From a checkpoint of a small transformer trained on Wikipedia: 5.98M parameters, 138M tokens.
Each number is 128 + 24 x the weight over the matrix's rms, rounded and kept within 0 to 255. Layers, rows and columns count from 0. Numbers have three digits each.

# layer 3 MLP down (transposed), 768x128, rms 0.0738, rows 720-767, columns 32-63
155102083140131107133163115152128166138147133153146134098114123136105109133093120132132180131120
156185099136145123135131096133152126121139111158174128129128150150121144140140107104177112120152
123114132108135134112126156124121104105156130139123182114131115109115104170120144096154137137099
121124156150146125114106117103121125081113129147136142169106123146093089145108121123142117141154
113104157163136153154105132119136136110146136164148101134143124109123100171102151121126142161146
146093112114122122108162155112118156126148138168138123156126124135094101143117139120125162111096
147160094065132184144126136133136139125146132131146163151137128114083147137155104105126142136132
144128093129144139147097123116090139144144127121142093158140143111093097179110156101147140107143
154143100115142119088116139117120151106120088142109078156196182128114129190093139131138138135107
168129090091115141119138116124132118073142110133111146105096135134126123156153102147156152126146
101121128153168128134168136143124092089087111166130111102123123145122127170135128140156080145105
103148094139158121137145151151170129099112122128100176106121148119117136152111124133127139142133
122116116147142101163123111116112110095095150139179129115134098143127104160121146118106112132103
133115130103113129111112110135152114145148170114173168149103156123174116161118158157111123135140
163118150136151132105089156122146141142129148075128112125142123121133139145102135126093136131124
167130119150120145123140130121126143134131129098149149141134170140114101103135168120133120113133
111115154178132106110117155119138102149110082137118150142116152123080154162105162152170138132103
170103104166175110137172099105130123136128126140102108085156155122087146154139082112102130147095
115105160121142107107137110132134074132149124137114076128050136200125136151114120152128107155105
114132150068110136146102159176124161137124154134125086105098106121181107100160114150093107167147
128138105153112126130168108129089135072108153144126077117150138076150157137088120103151103145149
144120143113163145105136134087113146120133137154128130114147143118104116123121111136101087125137
107089120115149166129117109107157146105140129132144100125137108113187170112114130115121097112146
096136117109122125124116142095092080108099160124155150095138142165147152094135147153106079136120
135166122128113170148126158121121114102172168165037113166105126073131118168107128155161160121128
141118105132107161159116131137148187114107087155140109091099148111102070170120143156122134121142
132140168138150124142080164147106125139130151160147112079151164170138176147096105139049101125140
138147146113124165169105163134143128128115130141126144113153163128126160136152183164112116090104
160112150131125065094124131131140123140159119103146168127118159150181189134104113093157108113134
159135125124135137130098153090145124145114094134138144170150165097133129128123099160150140132113
118173118137123107102130144116152144113135096193112142115153162094103099155120117139137131178079
136098116148170103089116145126141125128106154131119141091142154153113112152084095158104144062112
122126116110099170099174119154169152153121113132141137176159124092114136161088107112144168110171
126120147146096120150175111126137137157140141114112156147105122100121182124152139154167129115189
146139141156120124134140086118148091114130143129151142127105123131104114160125141135138127127169
141116136161160150152106100112065096115125131138184108091195150096133164137149100137117124102111
138123086107152079185130146119106180105129148077180129145111091094116133081125101129087126103078
071127073162134142140129101095120129087132120113127154131132112161105167142159160140101077109134
143137130106131137166108119122150161124172132158135105118106152146150069135134154121151112127125
119144107074144161132131111153108104127143121180102061125129131144133119134088077165112136169124
123152110098151159136129105114111107110145152171094176111107120118117110109136133168117125122101
170115119124135136140107096131125116133156118149115146120131129133128135124109175137158132131140
087142083066152112133173101124118117117105116131096130147107181166143108089146155149121087153161
150099132113103171099139109121117174136115157160127136124133147161117135140142127157147111119143
088120114157061114086157125120095108130159126108104097095125152094133113125104078169140107135105
168099139134157092109124086120135099138126165155163160160085222138128142120090161148122073122148
104121133123161100139140112174140118131121139134131096161121132168119135111141144106136136168121
132119080153124170114098175133124141159156136109115132124085149140129103132179130168144122140113
# layer 3 MLP up, 768x128, rms 0.0787, rows 721-767, columns 32-63
105143135123111128137116115130153114118084133094157122144143139089144158112133137130132152129159
099180144099122128078146118115120108126119147133140149138148141130113151098164108112134116138088
120131074081115126126119158181140132151160090106110121118118098077135149117104140127121165165103
104113126168110153127130135103174115129131116103151128154117074135165142108135140107107145156139
102133192097131143109108121139158120137136113058109160125095120104156165147129117137129169144147
095138138127119117115150105140130119155125121107115099122129089129132141107120134127146161158094
090158146136110119159109135195167126109116171144106146135131143131147149109121107082116159108151
131153117116108151121101119140152119116133102150108144133149134115129126099120136134132156161104
083139108136139127146116130120159135144121187137149165108150151128119137129151113134168151154143
123115125120125132162069130115141105138101102115170139132154108148170151098114163095133127138170
102136154131118114109160154160145124122139097096118126169108124173137111141141155118163149142134
093130125128128148155154099165151128151151073134154109164099144110153120102108157126160163104109
099132140099117103135113118111145142111128119095128150087106119177148133116161142128179163160109
118128156133084132152131131101168139116084159107149116135111110122151136155164114115133129132151
128148127110103125151094112111140121152132104098154167106152139121114086141168142123176163137142
106221099105090106138114150174137118136132126096113182118121126103120116131119160106158171141157
118183160136107110098115142127121123147060171137120074161130098063130191096151108111102144129154
113128080135084055160170128114132128160132088109104130164150089110131141151098078108133166109104
129142113151134165178107104141155079101127105110110136120091120107098097130119125094176160130125
086120118099121100099141163154149150197084094036098123153109098127128125074086147104139174116128
119137128124133094131156153128153124107150130102115119172165110127114118121120136128123132129165
125139126156133130097126128162150108114123101117148179114124106127134163148116156127114136157129
103134171119125098102114075124180085194117106151110163139115100095102136120131138122168126095115
107178136157106091132151125116153107130105115153143218171151151107100183146096156109196147111122
082187147136108127114102117145146150154122158151135138115127127149093125151137088090136113172172
111163129088133090098139104135120098166129145130097126157142082103160132067144161139204131094116
115137136144111072150182142110141136127160088161137133143131139122135114093125145094103137148109
127193188103116162140137099201120143114096122172171088170122119093129131106101104085137142182110
110126111159127122160154120116138117144099151116117140095107154077107097092171128128147116128118
086123138153150125171118120165107128130084147088165119153099133120154122112131132099139116154091
119128111141122140106112113141132091180100122116102131134133122127161149145113095120105160110144
122156188099089112129141153132148059116110177095150079095126118138110126138131173097099147149096
108128121108155094135093142152156138174134128101134071101146113087173127166095137127129143175090
126126131153142137126107130170129127121095128125136113133126134107169115141141139111132120169118
113168156058140110117126117134172139166102119131097117189140134100125097066135186128174175139093
098144092141071133105109111093115092176150104152148137101142123156200133090143103102153128152110
125122147132117151106095116155119093169094148161091127148122083111121120101132128122126105184191
129135116139096119177165141134119099131131131141129142134121092123141123115127164095128145186141
138133122125077111149107065146132116126109145126106138131128110149103121155094111078105145116120
120136155109126110147126121174123117176137104120173121158142115117145130116127106099144114147175
113148141069123124148114127164144133155110079078125109132127118100119083121126124121131135097125
122145108110119109135108094158183146137100101096104131097122105092108118148105129121097134121186
116149130101132147113108114158159133120086116133109166113106142119147155133111141118121109157161
098137127177114109094069106110093095133155140118144167094145107082149140113129069137153116140122
113142109128107129140110109111121104151114142160111112120154137115130116123155096105151130101131
106148104166122135096126135149141119109108137102141148149112112069103119130110110115142149151110
105118148138089142083145120126123131085127110095084111118099062115162150105132135130149148150118